Weights of a small transformer language model.
Training: a variant of Adam for these matrices, 483M tokens.
Each number is 500 + 40 x the weight over its row's rms, rounded and kept within 0 to 999. Layers, rows and columns count from 0. Numbers have three digits each. The size before them is the row's rms in percent of the matrix's.

# layer 7 attention value, 160x160, rms 0.237, rows 80-159, columns 80-119
083:483508485493554505492511471505489514489567474568442520424464454538460428523511508486473540472496505481466456478596560527
102:517525568477528481502478398538450457447448473568476470500513466484558529473520515506458445518525454468511471445551475378
095:496451436531466483559551420514503504522523488543505536523490487515434535527631578460480477472534479510518477621561454528
086:495466462506510396464582472471521454481543515474500534429510543544513528502468442470462477494506530548483583461502515527
087:512494455470532490457461420469470494576506501515467502534464462548519436521463541463471460485498523491594446468484497445
086:526424500441463505465531500429503547430502468456458492550509471472446510484514494497513480532493570540616579409492472493
086:485466430482542537469483413529532461491521532473416526551495465504537488557493511512498491463485546548527419546538458515
181:486528447489464484570483523519539560522478489483487514478530544465528505504466530414518437428504560560513468485492523572
090:482538459543433546429454512541577560505532532433491515429451524488492489507508552508563543561511489530559525460496530553
083:456536459485527506441519449469493481456558489502383481514501489567440470505553518439478551487468478474439486532516483423
091:470490470543511568522462545539450453527474571480533511479512509510505488496508506495478435465591454483529504515522484532
090:486533494529519552484502437528437449482440481546453497508532507470527489499570526509474509525608452494550570475488487433
085:511545450485529458463506534517455502420501515556534499505450523514541496411478435484556485549509531474479514462524487601
085:572475523464491532558541564442518567469515510465487509548501423514383477482447500491470501469478527517519483458474451520
097:511508469463550441522537511502523438527504415469464475518509477576591413475416524496435481514610569491548492563481474506
086:534542570468467442450454539455516529531506478473497515483465524479556474521513517494543510528483520516539536429541536604
099:389463526564508522465459479480548522390495468524519524475477478526467491525483512491444517524497479467444530537514483544
134:563517485475419497538521531430536509477504588474465437477532455507523497629513478484464540495459489541499510562526503552
135:586500453522436496496503486501459565530449456533527496507448461490463504587504508525478486502569490494514544512520500425
125:445581514540451500483528504444463552486579505443555452599539490523581524538437465493517501452501515496499500500485477533
111:482502565552509520431504487539494413545546367553559468506493455533504545478533499536473552483492452483493487532504443431
123:565490484441534475549527473533473497494518582445479542461510489531481501450467463518557477527439507527539492488511450488
098:511531468476501486524565543495556513551469442538548515450544513508433451522475540469486494473389481490448539541546495486
134:495444540674538540466454540464496506620505471442511465496486489545500512581426542500580468522484474489493513484454548493
112:521553477494554553519465512523475517360484534502568432554466513512473475548494515547435558514528436492517563519520544493
095:478477445490527447508454482551475519558477407590485501509491521476531491492500467531473473464528508527485494553522513512
133:468437488427606507485472483460545440576565524495561522474502490437474491539553556520549524466556499510466532570467526467
114:470545462617512520556494511462457527455544548589549525484448470438547519499458456508552525463502477533454577517484425483
122:517507491492521506480551524437534497581481624391460434455442481515507533499540518456460504484541526499514500585479458481
092:450493465568486483503490493525497516348468510482578502436555493556530573451464495489441479492552503554570505505482486510
094:427419520580485520502458531480440459577502426473449495503446471456542468544516451498465511496476459463488453516554528493
135:448482485523559472406458452572500449502542393474557500490477465430467523431440459522477495494590523504514573493449482548
120:597473531459478476526500471466445600480489519461446491459554529451462529594507426516546484510474493514483522557539474493
129:507520507502591527538536485539497465322521542450457465471514516473457539522522524467420527487537524558479633514524488502
124:505452479478386535465490576507512534364434431608494451588496479408450488481502479509470479492497506512557537458487512483
114:523458478398473558454539425519436535438490478526480485483509531446538534517442480531479565509468440482469548501448462517
093:546481517520515523501533474487487504557547560514475584515524539582477563445438459564609508518566499496441486459445458543
124:519508478605413552505458486550498427490519503510457515484511510536525480468613486513533461485482546507541395528521515447
121:609512492470584452508528480491566542423535399407513430475479506492529468595452556477494525514465486470493521529580539538
130:511507542560486482518505552505496552534401590534571534521472555533449501492497522507458451568557460495511527461480450468
125:543509486563485498469479511489465464435529579538374480580513501460516509516598482478524533478511522492524501527415513555
127:527501489475597511513534521410519417401515555514486468494496531452554488600567506486534469468463533540528521539497520531
127:543490495421474530509481507501453439430493460461484503448506487497474523482536504482380519496617525494500491521518492497
121:458489469447452456495573548480530558393462549466552470469499496472586515515526535541458477490446530465478564472444462489
135:456495473496531533520523509481498599456503548514546527486537482518561483510474545517494485488511475490475583496476467458
106:531540541450458495473474457492496539600442521547512530479517495472538486583573523528557508463517494546559563584580488503
119:450510493656467509502388516534477480495437470448505495491533511519511456429455545490522452513482515476490533521534493421
127:479516513520576533452517459519489524459539585437480497523497450510501553470417508508543484491526500506456535402459417493
095:522563497517500482458501421485563455466541537440437526471533512446516594516537470481479473517493509581572527491458454552
092:510467519443478609436509425558525526496546551543390548512478464515444512556497492528522544506552463507488443442526581518
113:504463476462519469437539464386537426477532476426421469418499471493523533552543534463474508471491563499478519538503509489
103:523515455586509478518559536555528460461574477494557466517474454500509498417434450513532477468538492474443488544430447487
104:510550501436489542464511422541530527587562490494436527458454470482565509458489456513540491496509487528551476401541559546
102:529575545502534509518534494454593433436543591483536501424506532478472537548550549459496538515495448530512483530556466534
119:519530522496567406521498501470535479597582538498554538492477518474564459580468486505505514473451453458433466514504557576
115:497473511436511493446503462451441553489483550468569468569565553485504592565424506521526467524520439537557614466411487509
091:516480470551472500494465531473407521478483393450605448512527505419532512555442448492539474527494470454509498500493508480
100:533589513482478481502497528466466508455562502467434412558502473502559506508526459505461543495540520532530506468564541556
086:485532493552526492515472464559474475436491465564594531498478528487563457411485462523499520463435506510532472482469450495
114:500533480526489541507494437577485515461539472614493513479455476496456478499471415512509544466538462518528522521531475547
102:495447504411445545512448548553434561492454490467482469507427483442470554495512492539493466528478496475474489416490560457
106:401457495539534520457467494525446504556493480492515592521517527546500520444425516491516445504509488514507548437436491470
140:534504557550533550472574483441457436474530490503516490523468467540471490567528456545484551544521437458471483480499464470
107:417530566537481488471455522481432526474462508527501515561538499545620524436502523506485478504516523535522484549480558509
099:525447540476519550508521478453459468453540505461381445518504487496463576453568455485487538488560545512473431465462498484
111:576433500532470447518498481498546549556477536501446530403475462502517543471551490491532512547506566510522470540507490564
118:556472452395543510456577430540540532473543480556417512437529431440510496531518499544520535455520492530497540521460481465
115:464469445468389524442470524539480540475499388554438486576455461474572510540476469526520440488468520500495519532513577470
115:508436487452485403489477461535551514521457522528497546483505494485417450410519462522491501512492517515541407493483454514
115:549559460348493480523570504516555509499478528543569458533499508427474430551557520530492517472403470490551486495519491440
111:457451511563569591503512541520508474399510546501571529457486458520446528452481571520492512516573524489442524430433515480
101:488474465510495517530492526507519502481502533457540483576543487482642561483508503504565466482439537498480509509437541444
106:418566440584615488513464464572531394484545449529540525411436457528468456494491547504444495435524529495478545559524424484
100:474516445509435532496530574545521497467457484503523495532489483439495522539465502475463481526442482479500543523510574508
115:505515520538560526545480484540454471542444452543519534423452499526435526567456554494564456501481489509489554557558509420
106:421519495546532496489502453516538508418518518524528497491582500533544465468525537537441520470570481492515478578504467510
117:538513554517459502487493496548492543526559502458476571547479493538434515484420477483551457559526488501443516424505481480
107:458489516501565512516406507495480484553509438480530508440482570520479479538547562502562470498527503470482471553572508394
116:522521498525474473503467528503525527501491573514532457481481491521540493544446529503561494496481489524517584521513494558
111:457485537448539456486417434549482487438555544493514510413449503480472543503429478506535500485497496519442524435461508512
# layer 7 attention output (transposed), 160x160, rms 0.286, rows 80-159, columns 80-119
076:515488481448485491443521509557505423553513495500537543449463519460451458504562570538483483508507515555397507510530530439
092:487520568508480510548501395428444496472465498543492460475569443551575575470516530470490525509537453472483549441576516446
089:478494482518525526453520491431517504546521483471501633528487513533488513447505535463515481502453547554515470520544552536
085:504510439523578445425502521477502442483499518514482548437456468499545509504543381490474540469494523547507497499511471548
087:497497448487527516384556428496539461510475463502491473504503440549492450493502591477447432510503544492610476436496518479
071:457455502422506478419552500454521554519483472456531453484467411504442493538532511501478397538489470584634571408505457477
079:502489483502527520466517411479507466490517467447426584467488469520518476534486492488543506486442532574559492489579546526
042:503356496474487516516511475528491494515553493468450475487477433543444499482522537472545480550519480530521513524523502487
087:483534427524505583409530486525560492497463524415509508475442518530472462515490571543501477515440459445551505485495511575
078:535524438490577490384533456503509483458507515484487510522551483543485492482538503414531523515488503504481520522494509473
085:483507514503481583510454582528474460570477501523520549472526514466490508488490576534452488484484503567567454515521469509
086:521523498519460557463492429477448447499442508506488478507539547517499487521566525519479542487557438504563552470501530436
082:464513459451494508505517566523502490441554430509536518531506466491489497562492443495425512508564489447453486518514531540
082:452474490454520515612562600430542572443533506523493512531503420564481460456518512442475448495517530505482482491412445502
098:506492482473523416576565490534517523570485498475506487502488458537558422527436540558506481494607479461565500510490425552
084:492536557455545448470491513458554502495482540476513462475525503465511523548565484461574460544468466467532585450557532571
146:349465502507512503496468448548500500517527533502470494449499482525468498454513512480530513623495473474517519520538453525
132:681504515537504510533504474525527492510502516505501498497469486521498485457512511518496476553498482529510495507509501525
126:572495480501514516503489483510501485498509497508481488500491484515488512496488519505532479568509497574505497492501502494
123:399525495489534495514513526494472503475478471500515493533493511478522483529497475511567503428508477509528512495453504499
109:392483467480525540478495494497504507543531519464487481475506516469450527473537523489547492607492461434496492485499483507
136:692499491483528495506450480522501482525510513499473501485464483501469520510489508494587507607506484578526493489507495510
134:557528497516519487529530501482510465470488473524495537498506512517502475541489506516379489427528486529525500530484474481
126:405485517485487501476526534488487503479481464501497495511519490488509529513505471487395497448507546579488504508492490503
133:554474492497523536487485490509474462535506548523537490504507490494471504498503509487610501600501468448498510492514483486
114:409518506507482467493516508448521540444478483519486526490508514501530499480536490498422521403523554413471501507492493477
138:442489519509500511493510496509501502475497507503525509495459501495496488506523472487407514562504490587511507506501416501
145:340524484496490477521508502509525497489535487474467519472477500534493486510506502521395484395510508624472464506490501505
135:503511501484497512520511493478502494517504475506500514497527509506490486491487522500651423454506523591513491495506498491
113:606541502487495452514474502468487541556470471513523497502538524500543450507483538512406493429505486503528506496497506467
107:470449467475511530475464488540479489481525536486479498491496464508450564474493490480608525612524482433500496482542487506
136:575501492499498497504460476515478494464499532486510485513503492501502497493479490502397492576505465538524513493497474518
123:578475530449471529441492526478465530504487446498536490506510532481512520485509477471426512411487505445494488475490511476
149:535503508503491526511497517491506534512490488473487515502501514511494505500507515507379474450507523558512492495477525497
137:495503486471475503488498528471502519585497470493493491516495501505510515503520515501488470469498521538508478481463588495
121:599468519484502527465495489507467487514483510515511486483518512497476497464502473457601479598513472627506542521520483488
137:511461511528512518485510501512478491517530495492476476496489485498485486477517485489568533608488471530484514515523462516
146:503492529524525522514513486495523509468495499538527543475473504499480496468506517504435505401519486481489507518493470488
135:566516494531492459529525485477534483528530476509498510493476497515501476489499503527510531442481487434489496513504519509
141:515501497487491495503475500484478515523502535494519491507504527498486500505495511493394511476504482485522505491522504512
135:352494496527496494502493502496486514528494515505499482510498471514516501486488500507440539545500481592513520536528478522
129:377501476458510489482488504464491456556501473514492497492528512483478531483496467509466539493540505493504492473478519480
151:596505472494528480509513522500507512544499454500486507493493488464501504509501517492352533504518502402478493500492490489
137:637483492500476480481474501504496503548512514488494486518505481501510515526501528495570518523494527420460489500496545510
136:482495483523508507530520505517503488563488488528509491507484457496510498453497470493494525480493497427513512507516560506
152:603511489502499495489468495500503500450503517485474491486550502500498508484486524504487521468509518440544508502506487505
131:507515502504497488484499515493501532488498504509521510514520516481517501519473491505404528369499485386490496499497487495
133:653500492500502501482495495500544533525518486514494525469498489511485527507530531513459513411512528599481484500504510495
094:482482509470452523578477534511462566475476451519528487507409528483498455461448515544540527557472423470496482475512487420
090:553520442515528472538500550448524473501484498456534458464561586510534523465448516495430496444499477493522470486436488457
105:481515494530490533538492473588469544572465516540543555595490509513457476469435464562549523439520427459496521471479491486
099:537486526468526494443489444431464552525446493496482503458480529489462473578567519486526507553443587462555525511549517513
098:481488488518513495536482550427479512505463515461554490535545489496497492517504538486367510449498494450462472503448459517
102:467459468504450492511523504539446559486449456539467452524513488525548495431470455489544439551519524455472488463464522456
114:564488483512480568503522473501506499499433494517466435470526513542461507431467578520419461449580586508542536494503489496
117:432517538573470503564506500531587465492521474509411559432453466537453461489569542515522503437488525391435369530508513498
090:545523532513530489473526482517564491506554540517439566483491496569462506459573480484563518498489475483507463533476477530
101:463443506534501487499558523550501481499437503571566567446529531506479476483528491484504491502506514478480536505506452413
075:564455554497477506436529529441481532523506499441439434473506516468481528560562532459514485525519534430523536600586514496
108:583478543509498453428550602455519498533508487433502448440553555492523520478513496430508493496415539447475449489502482451
099:403522476565554506520472493438528453488518507502502506522551561566537446456537481458475546569507494498534501575509413498
106:536505486466466492510474521460524538495508552464488453484462444419469496574561516532460568479480488443446470513495490576
056:471565471518501456525502480475577554493486479520517525496484505498544508477485521507380464471501541480510464472468520542
106:590484451455484476502533502505521515494493465540517465434495494418420501551493526525406523541513487547514507496492435451
097:576510499553443488494497512564511535513478531491581511472515535488522441490447545502486521512439417462545541504516473472
099:442547523444561545482504513495496504515534471505577495558507533489491492538472578512517433540470464511510504454485520461
124:399507545577499497538468535440443510523457508438544489526470593507473479508485488456459470454481496502519456494457520537
106:608528539483622493518516494448477439537521572463518532477535540539417482434498502481484574462516457539540501478489441457
114:417510515515523572524467532502479534528496475427489458533434503496573559598458561482509527486524479515472589520513577493
114:353470559599545510503449482497428466467490503469458519503490484577540527452468471426418439522574567528449490478513504540
107:542545458428406436472467472472502496495542466502438440520537561486538470563544445495552523469493452439548471552538527538
090:559521552457533449492519465452470460514482555574450546452463516519431450524459533470467520571550473499588508470561461525
102:568472540430407493440519536465407590519484475456496424561490531429520505513506433472600531531455476529508516534548552532
092:497516522435543477503426452483466503482532497513456510503463468547490449427465462449492504530521488519500497453494421511
104:515496516512430473462508520487502562494522500466524431558524495465559471434555403496515523558465522504489496539412478540
107:468494435430510493498489531491514521539489437469465473448448501442449559557466509502457501464500513578495437465499567498
108:430478445498522504552520489445515454469457547544521440513519475495539476559555497541557525510504525439508523512500529449
098:528493406509498489459575518509515494492491534486499485567529451440519533474478414532551488519514521611510513488413511586
113:402515539455544538469497521496492443499496452542504553461565539493474555480560459497526497570545530489476416508505532449
102:471494490544450602512539554469522517523443457497485447533523543532543474495510498509562552471526491422558524594503491446
# layer 7 attention query, 160x160, rms 0.256, rows 96-159, columns 80-119
044:465518508487477417499495455553609536486535508539470519460563537540575498491509449462499462531487516509486475517448524523
043:469483447432512447498530528560579557513465488518533527484499564540482511454449510464522499532506485513492487427419508555
060:507487488469462429513485499525566602511517490532489493467540544503533524478484541493507467522511504501524523486430544601
041:497539527495479518571466465551519577464452473515501477470513500581463530483503523515520461494528501527530500466456526553
066:522528528505523529503481524467455401503523538468513506540456422492494485532530457507475516503485489474473542508572438438
055:491441552490470548471513545465490440553487491489512475521469438516471510512494437515524513489491495507492517476540449388
059:533506561475510484488499535469462388530485524481518486498460423501512461513521445486465541496489501494475540495555419424
064:477442471472466482487539478530540614513476456500476517445559571496481515478481557481537475489516517537506443491428565581
062:473423458472464477471542496525542615521470472498471512436562557506472519486475553474532482487542514543503464474448558581
049:481510428515508523512508452527499570514551470478433523505574560488448556486513564523582443514518476508483458503486576551
050:549564529547560538539471489470490417510530503488529498557459484457521512497508468560478529503426476460483501519530413461
066:492446541491454449492513486473499537460436504550545537419515537572571436463473506495463550508521525496505495513492509502
048:461533433547507520543441481456470487483495461467500486529576501507478528434559522494520466488530500575464523511447491476
069:510576542530538489491461501484461378466518514548545505534439424511529477472512493547469525518458488465492505535528440419
079:476477464520566503483455546497426560526438506419614470499532475526577501520501488532530484508499469465515511560546426498
072:535488441539518474529474434539530591425473444561499475456515535518483493478480502543495440481569483476522489443524514539
113:495561511572578475536435509467497429561540577567582583484420499485487414515444468530571455474525484464482490457521487443
102:446488555492515526499467528425462494600469526552512534450478507460514467545532562450536502504485459496425483566521469458
138:481517507572512525526547559467497565371490619502478486548520533532518543547512504458495495500498514522484564472434480530
126:535513539386524487486545511464542478475479589502568548477561504515460529495494523531510472516518483540511555476459449477
135:504490481414511516475521503500546513461475494613537494535494518450514446563574525521511502470502502504517556542524537441
130:422445436561479547502507531553478478424453505541540556454499487492496515374498480529480477511552522512504508471426446444
135:543506477405399498514522503477501440461475538587415533491515511470479509509622430497476519480545540524533424530498511545
128:522454549580448493471503535463524434656508503500451513509522500557547490497537500473592449500454549490542407507480543458
130:575487453506552512447489434488456461510553486499502507442493455430520520554515503526563503473534511504489559561498462506
130:463504536518576496504428464562514473570456471510481577435504549552416480408548540496525504525553496505498495481524511472
123:531542490601438523559423519459463491447489502489482505475537495539548461539547501525471483482470513521522465595623502502
133:546456519504560523472463484484495406412472541465455457487458476473465513554530543458483532508555509531535545560512546498
126:364505509520531523433474496493571416486578478500552473520513467479543509432484538513466508440499524495496498511460501554
129:467510508607429555474424469523448561532466477603517518584491495538481533517448469524566478508577491511502512460472509498
135:507527513455574509514531444512460465491581622478425547503537500502572533453489473484590508497474525498505468517475473533
124:475464481448512485558535514415496567514476504479495495435514522485548492577472503494530513484436486524465532531475518552
081:505582525487510512454523472503441493504469414509526472465495485565489533561525556445515566456482499523453536474433470455
073:524537510517539463515546544523507409511487454540533498510517410550541481553519586460504522500511533500490510474485441444
083:563567549481579501461502532499473452491432491515497493485509481573513490500549501453513539461524496542480517429491471504
072:587444515501498464501537479521529452489539530523469518558474489463507437504508484525536489546506509456495530541491504469
072:442535499487466542518516493543508522478417492509510477436520515501503547502493501460464506475506501561536535461541569483
070:487526540474490533496523550489436480426439477521505517518566514488552533503472483438476497494554463549482530464439477472
068:521533547518514470486538507447510471568538436507459524520470523554529473511503461493508492561513487449525586502515405467
071:537452468513502542529512528543561532501519482403491505540499465543463502505526424515507461528448463424516464432459517551
087:558547515514398458468521492579524533482427439510459531501373528592430498488512489469447530469470520506479501562503433441
093:468503509528521442519587539484452459425460476493564510485521469518508478448464504505520424495475447496550539503523457514
086:479507475527540540482520478511472456435479602511484415486510480458503463532479568519509479456446457497448508494536490519
084:449471486492534513486423547482352455506490528547477482530460516485493462583445561562473506516489519525483537499499427443
088:513548434553484485420482483543498439526579483510500447517431509515471523558449566492524483515397511492428513463515477477
080:475431549494511482486462515487436502450393485572522502537502498518475566440525463505539467513557470497546559508499507472
097:520482489585482446520437531493506509567520506514552508529445500544454411507458502511524520551499459445527546515513427585
089:448519484598511449503459510544515491441523499473464526459523524536483485448451469461543489565497440479462488442520439507
105:467512510530501545424527488491467512463529513449474492568598483492579584423483503497509490504452527548494530568453493493
100:484462466471500504464533516546519543461459531517514507506575462486544535401460470515466478518478550510524504473430490484
107:476496506475539508503538487485428498467437541499609561517554511501433522425422446486479481525576439503536573435458472496
117:566543510425502453505514549447565571501553518443510416575537533445516492596500540459445525523455442467488479514505516539
114:482486512515484501511566566464528500521448439477508531472526554500502508451520575473446531486527494498477460510471562446
115:378549464632541447514471514451541510524524535490575522470529510529592486444436513457504483471471448499476484532490456568
115:494471567481507478514534507464493509542509512484427536475553522525542530492575477457535526514490510509525430527539494409
107:484544511516453522466467459535487457449538470578449492558459459540562476505519466513457476465537526515510528481509521534
122:521563546453503418482479436481494514567551536476419511500514546545484506480499415464526483545456530507488451442506544572
115:553454483410469456411520432452527405557535473525454504457478477451456531548529538474503536494501542524471543478516513492
116:453460577533508523444483513456424524418490526412461477525509485481542594464523524438503473523527543502436481491420529507
116:537528551456600494493525410490522472433533543542484546449529533480459540528523532486514526479521531589527575513545467514
113:588477487483444499526499514405500514443416530461503495574520534457559531568546485491480516481487514505547530544504527549
113:448509466420534454519513431495581416476565577524528517529516491431554451516527481501438509467478451475454445516461472493
102:530490443436451484469478462510430551505503459494516415502464483474606565592437491488542498447434458524514525493454536535
117:446515548450545506514427516464427519608520518509550491508500549497550464531457546489570447545432457496474562434522520456
# layer 7 attention key, 160x160, rms 0.259, rows 96-159, columns 80-119
041:538511490530489534513473530472423493493458465456557482532439504474477516510503526516500551476509485513519548530541471511
042:534560544582458518534453451474475470462535496491482481503521464471599486521541479516472462475476518509514549615574492486
034:475517517522510568502556501493468458473461500445519530473487519486505438495500486480486572493493513528502429574498441448
031:508502442504520472452536548423564492539547526524485537488517544433607460474465479478496522512465504450461461534459496499
035:503502524555490506507473483539498476476495499534522444495476497506480476464475488455493454450480528541535558521586534487
031:509421466509492490479519462524459490458524503421496523532508480430466527546539562498483549499491498493513526573540478557
037:499416521532454536467555518456506520481482523454555535561485498504448502543455507538474572488508506505533502547482439478
037:497516489439540482466489472474520525535493538526488531506489547527529525525494497544491548537520461431462458448427509532
043:488496498463514504465512454492534567516488505539485547488481578521538520509476531541491528529524461460467416460424521564
044:476529459480537498517462537527532493503505481516482476474484480470515494512530479447497429490535487554530488445468580521
054:508499516492504515526483545540493434480528543502497441574470407466475509541526491472495472493460526513525607530572460430
046:554524526510531488500521480545539501564527539518524516602448490456537519517414479521460549504448518456478563522556392534
064:502497462479458497464525474508504555531496504437433525440536521469484484519457475432509454495542472486538466454447584552
059:477495514552478517553443550450462474471488510456557478572547492562493477457520540454485485490471538532524600554529476444
067:469482528467507558435511558464477452586463539404538530530488469469536532540490505434528516514464495518484479565487512478
089:488505472525587478519471509494468598518436472438601488476576504508600518509470526509529421474495468470508493532518472538
098:542525431571573483530456475517522463493585544483532552532479522496463484491448447546538427464523525504524476434516525497
121:471517533551556485521423506429472464601492571580569575452439526455521431531475518477575458493513474463443481506524486458
138:468518499619500543522536535480482559391502597494449461541492501524542519556507497453494507501512517506487523481457508532
143:523504537436518506505554517466529513425479641496541537513554512534476545529485525516513482512518491545511580481443446493
145:520505507402517495481525497476544519476496480601535481564493516461522442578568541520516504471485497506517555547541558463
142:419457440532488546498507540547493485412445517577542547464492490472500493394509489539479471500550526510514527482438462437
142:542509468392413501525524494482493441437469539580417527480509502458478512492619423505450529485553526526536435534496502549
145:531455548565426500481503530448525409651505514519444522508523497548547499492551486481587460493466560494546388502465538474
143:569482435513540516442498433472452473518552491510491492457509447419538525558502506516569507463526521504497560554508466508
146:466512540508580494498438462561495461573447474520489571436505526548431473411542539504525512533558495515497499489524506468
138:520534474605435525565423506475458506441496485499485506468552515543552448543538496521467466479477518530516463591622507514
150:553457516506554518480459497474495415410474546474470460481461488469473521553535541462481534506557513528533557567506546510
140:364500507533530514426466485484575431481586471512545462517514465479532505432490533515463500447484525493499506513469509541
143:476513520618422557462438472511442544541469484607523519593477467538487538522451460535557492507587486504507521459472499482
150:512525507457581501510534453511463456489586624480420549508535500503577531461502469483589499493465524494493484516476467522
136:490474480455518491558522527418491559502485510492500490441504501485531498583472493508534514493434483520467552519471499534
077:526546503525519433516523511406503523470471468526612539463486519550563555484454504490551483426502515537467519516554510466
055:499485540509513520477503458512455534401527529530565387501491499561547454537469491472436498431447489518382520420517440521
058:508577529486457498528466457534507511436482482523579499505538509494556461437451512470482503421465479526473515424530515522
062:533440471482470537488453540517499532530454540510444511532481483460468465474535501560468515517525445526465460459457464524
057:535592519470533508532483480505521498493513476488542476491511435523573446523487532483486497457457540515532482436520517502
054:483522486504457487583562488449507515478435486559490546493512505459560476449461484430496480498525488507531557481459542487
068:496451517529549466482475519491482464468508456532474489470506563505420537481498492546492547505463490476476497533490423488
062:563430463478458512477429516553499498519459497421511516561504482533425494580498479505571573487475506448515491520393493527
077:526509512513468473486496504566504538497466481547502476496401469531445482566496542509454570492402576511497520522520456417
093:521502465559527501503538521460498438501447463521536548504514419528511428466564505430540478495540445497565503516481464561
070:490475464516471598495538508458493484457474540500457480435553477400471413446444537486435459473530446515576460471541485486
073:511490467536505470443422512549509510533564482520436513561491535483431507574501477549519456527429479450466543522440425479
077:474532462478530466473520466465519525540521484529484463450449491496492516550478528490543563487466504537464495458543549503
082:508487495462470453521446524565428525472421509571484488553445538509505542493520510441538522528546495516537544498497502447
066:582416498530491488521460549496561457594488452539511547571503509505456487567516478572476518499436473452505538477469453563
088:479519481577490464512523482479539525547500523458550501439473570570477498455443511478527493475487509509452430429518482533
111:509503528520575520461527514498484497435533493511534471535516445554540547482509527472502531488458500500481556496547491524
120:475465442472515484482565533529550520440515493529513521559576500472522596398470535526494515511466570530516488475429539511
104:471505521494545528483541503530431530432477511501578556458497514513448506408468447524488512534550467485543551455423418502
126:595531523417478469522525499467543563492559587441517435562551535442493492559476534460450510518516457476515521478495495520
124:442482519453496501517550536445507516494477458501505523450513584528460491470521570463451484495508504502497435544444571457
123:446545505603547479524471504458521473496535578437498509490521529492569481483478513488506438474446453478478512588492453537
105:530480525469561501531538448456526484586484516490476513494582534540548532512568500475538543499455540507492436532530500485
115:453533504494450543473445474503484515471562458495428492498493468505555461470515481506470475495506500545499480513524567566
120:526548543457500416464509449478465517556523548480457512563498527503485497491504460486516508566474541506499463432515493565
123:559497498420468475447527456439525417556531423489456500424482475461485539534513503480489545526468539512496517466535495475
123:450449555547518503451488523441455493421492567423481483515526467519503605484502515436490492530561552525470487475437548509
121:452545524443568489529512491533565522495486547458499536386549535526515512524512521474518532473509490608531578495525473548
122:566514539475472547526530525420500474470472504475531503553510526473558500562527488493463505478529470481543507540484545492
129:494522504436541490474535439468559439480572595549527497509514490447528449481517504509454535480463461463448478457496451525
122:496495468460476485452501454509447556538483475521518454521441481493550508632497451469539480466464466497522512501457546553
126:491513544506549528486439502473464472598497494489557535509495544470525476546415570513553489526464455497495560405531557396
# layer 7 MLP up, 640x160, rms 0.258, rows 0-22, columns 80-119
100:384528479524563397550439485529490536414509524470551445477488527480532494490462498485509443495421550505550526570480484565
107:500514428530420437498514527470491506455498493492482468505560449459513496503499519419474495477572489541493520503435455477
104:456557483432549467514396529493543520584471565468497391535519531418508527520458495499543447436520512481574463463497526389
086:430460522496433384501530506432521491479468449499512443478537538425547467483450461425520543506534504589537494456425528526
099:487545518513467505483449464477527533479482532508522453539479527490471419499533499519487441478559510520511485539501481422
125:516501499459512431519551526493456458512483522489471434480471478456572452477514505469482451462467543558572494399485540422
104:395526451495505467526585470599497465521503487528502452464483454519465510469496489479490459523542563530506534543505528458
091:481512447494558553494459436459561520535493534581498465527474509466514505466492516506507509486533515503532523491548499509
114:470528457461533501610546580509476549516509467448479498503536538562557461487517474423551492452442462543494455540488574477
110:494576461535501453546470451519508522441492568445480518462530481475575530485510488525546475524437490500481498524514543574
095:532548495571459522471583535501601512523419476443465528479516566477565551532554543494515494420465550528490512518479525549
111:506517423486493446497438569467494495540486486488473429465495535555488505507470497510542466473540503557563481445470523519
094:523523491453583543561467521497492531499441515535510494435497518483524563486439518471481490504468503530560468535532514478
098:525457422517482460508488557513388529476413460490473512506480534497555463498425502468469466542479519514512548529467546550
081:533453529490500493482436520506439492455464442548531570474501551491454446499523481469507483478561528550530520543520480515
100:497510513468517494555503540502516482573498519461453439468562506527496505474514530485512520458499520479442428456472547430
100:505484539504532547585464474491485543535411538500504554425482464427466577466532551484568515503544526603586528541531526478
087:516567444449514415515520492569501454497544507474523505458519474553513487484511488478464524429476548523436538602488492558
105:482496504511489486469488453532498516509434468528557424487547516582484480505539520455514441439438543515560463475467518500
098:458526513468442468502458469488462528448504531434550513483538480544463540491471436479481414476478508487485512503395472522
099:449503514441592500541459480462506548464431508524465473439531505486470504447500586471530442455443557595515486463550520474
104:483509482528468453596509606505503512555411597454512498455480459459480504554530571379535473478494516491468483483444490534
100:539500472493528496473574468533556493423456477459431524496573532492514538461480511518507520470488543492539489467524526511
# layer 7 MLP down (transposed), 640x160, rms 0.282, rows 0-22, columns 80-119
095:502482456484519486489500473479448433442507484509474513503505486510503491542511480497514504488554441446569516551485457419
119:538535549508457557452522477499518545562485465488498497441546493487474561500465491447508523559531471354483439480506497482
097:492530525479496473477464382497550554499527534517490509476444514520462490489484441518500531462529444473606491464507425530
099:500479515486542522536553487493518448532513489515482517522520498461512424514521534492496527471568481469522501500537522511
099:496472541505492505476528509552526445510427439617534486498483526539504523508483482511449461524564472484473432512483507473
129:484520560430466517481457452495575414507519583487503537512548502518434574486467497504485555539446544518543563514481512509
101:522452509548572534466518564467471505512426494447573498494511546487463484527519546465530500525507408561493567486561504435
088:499484546485502495472469523464470494556500471504533501535530579519546385518520544515481441485494450423575559488474479478
117:507498495443501448521523554487445518573518493437511469513554449534542559488514536520553499478449503492466531469499536527
103:506519537485554503537572379531455506492483531486508460477526530503516496460485454533482434567527444427538525478474473526
087:426518519459511447495457502485441515473465480457441536552503572556470474481437495467526488579460528522504501423536474516
112:483513503464539484501591484405475563504475542486495558521497485542502485469479453538475531543501522494550549422408496494
103:530498482562517500506481537451489510468485534534471536521453533495480535543482532532468506497425474515439516482474527483
102:549495487554483464534505425489468481457496526480478451481491425473566561482500539529444529520547540624463564519523508565
096:489506484486503483508477465500522499519508513527518526515530493529485454531458507482499576503504524312546539458536505458
097:478521491504487455514499517453430513545445477446451488481527498478468507548481517500542567534532438522503453521450466509
091:505483542495534404508515516532487495489517504549478475514527488506527461466554477534477552511478484467427484493507576431
079:528505564464461474440476524499466499436476534460513513509512485475455559469528473500539455542495467426527528507563541487
110:504521495500563488525561497513477490423493483472478565453441416541490512479449533471470473539526535586419501443495462467
095:408536500570504472510507491470478451530462549493516576449473538547530445458473496439451473483502529599482463511452467501
086:513455516548525523457426508509510445506471554524447484440446580544513425421479495545492550510487493474450495493496521483
098:532495526510471494443472428519525526567493440475448416524449484504460539480494556526477559576515428515501513493545502499
093:510506486545489469511599435519483531441463533454467537476536447552504503504481425451535560531569472509507544493486486557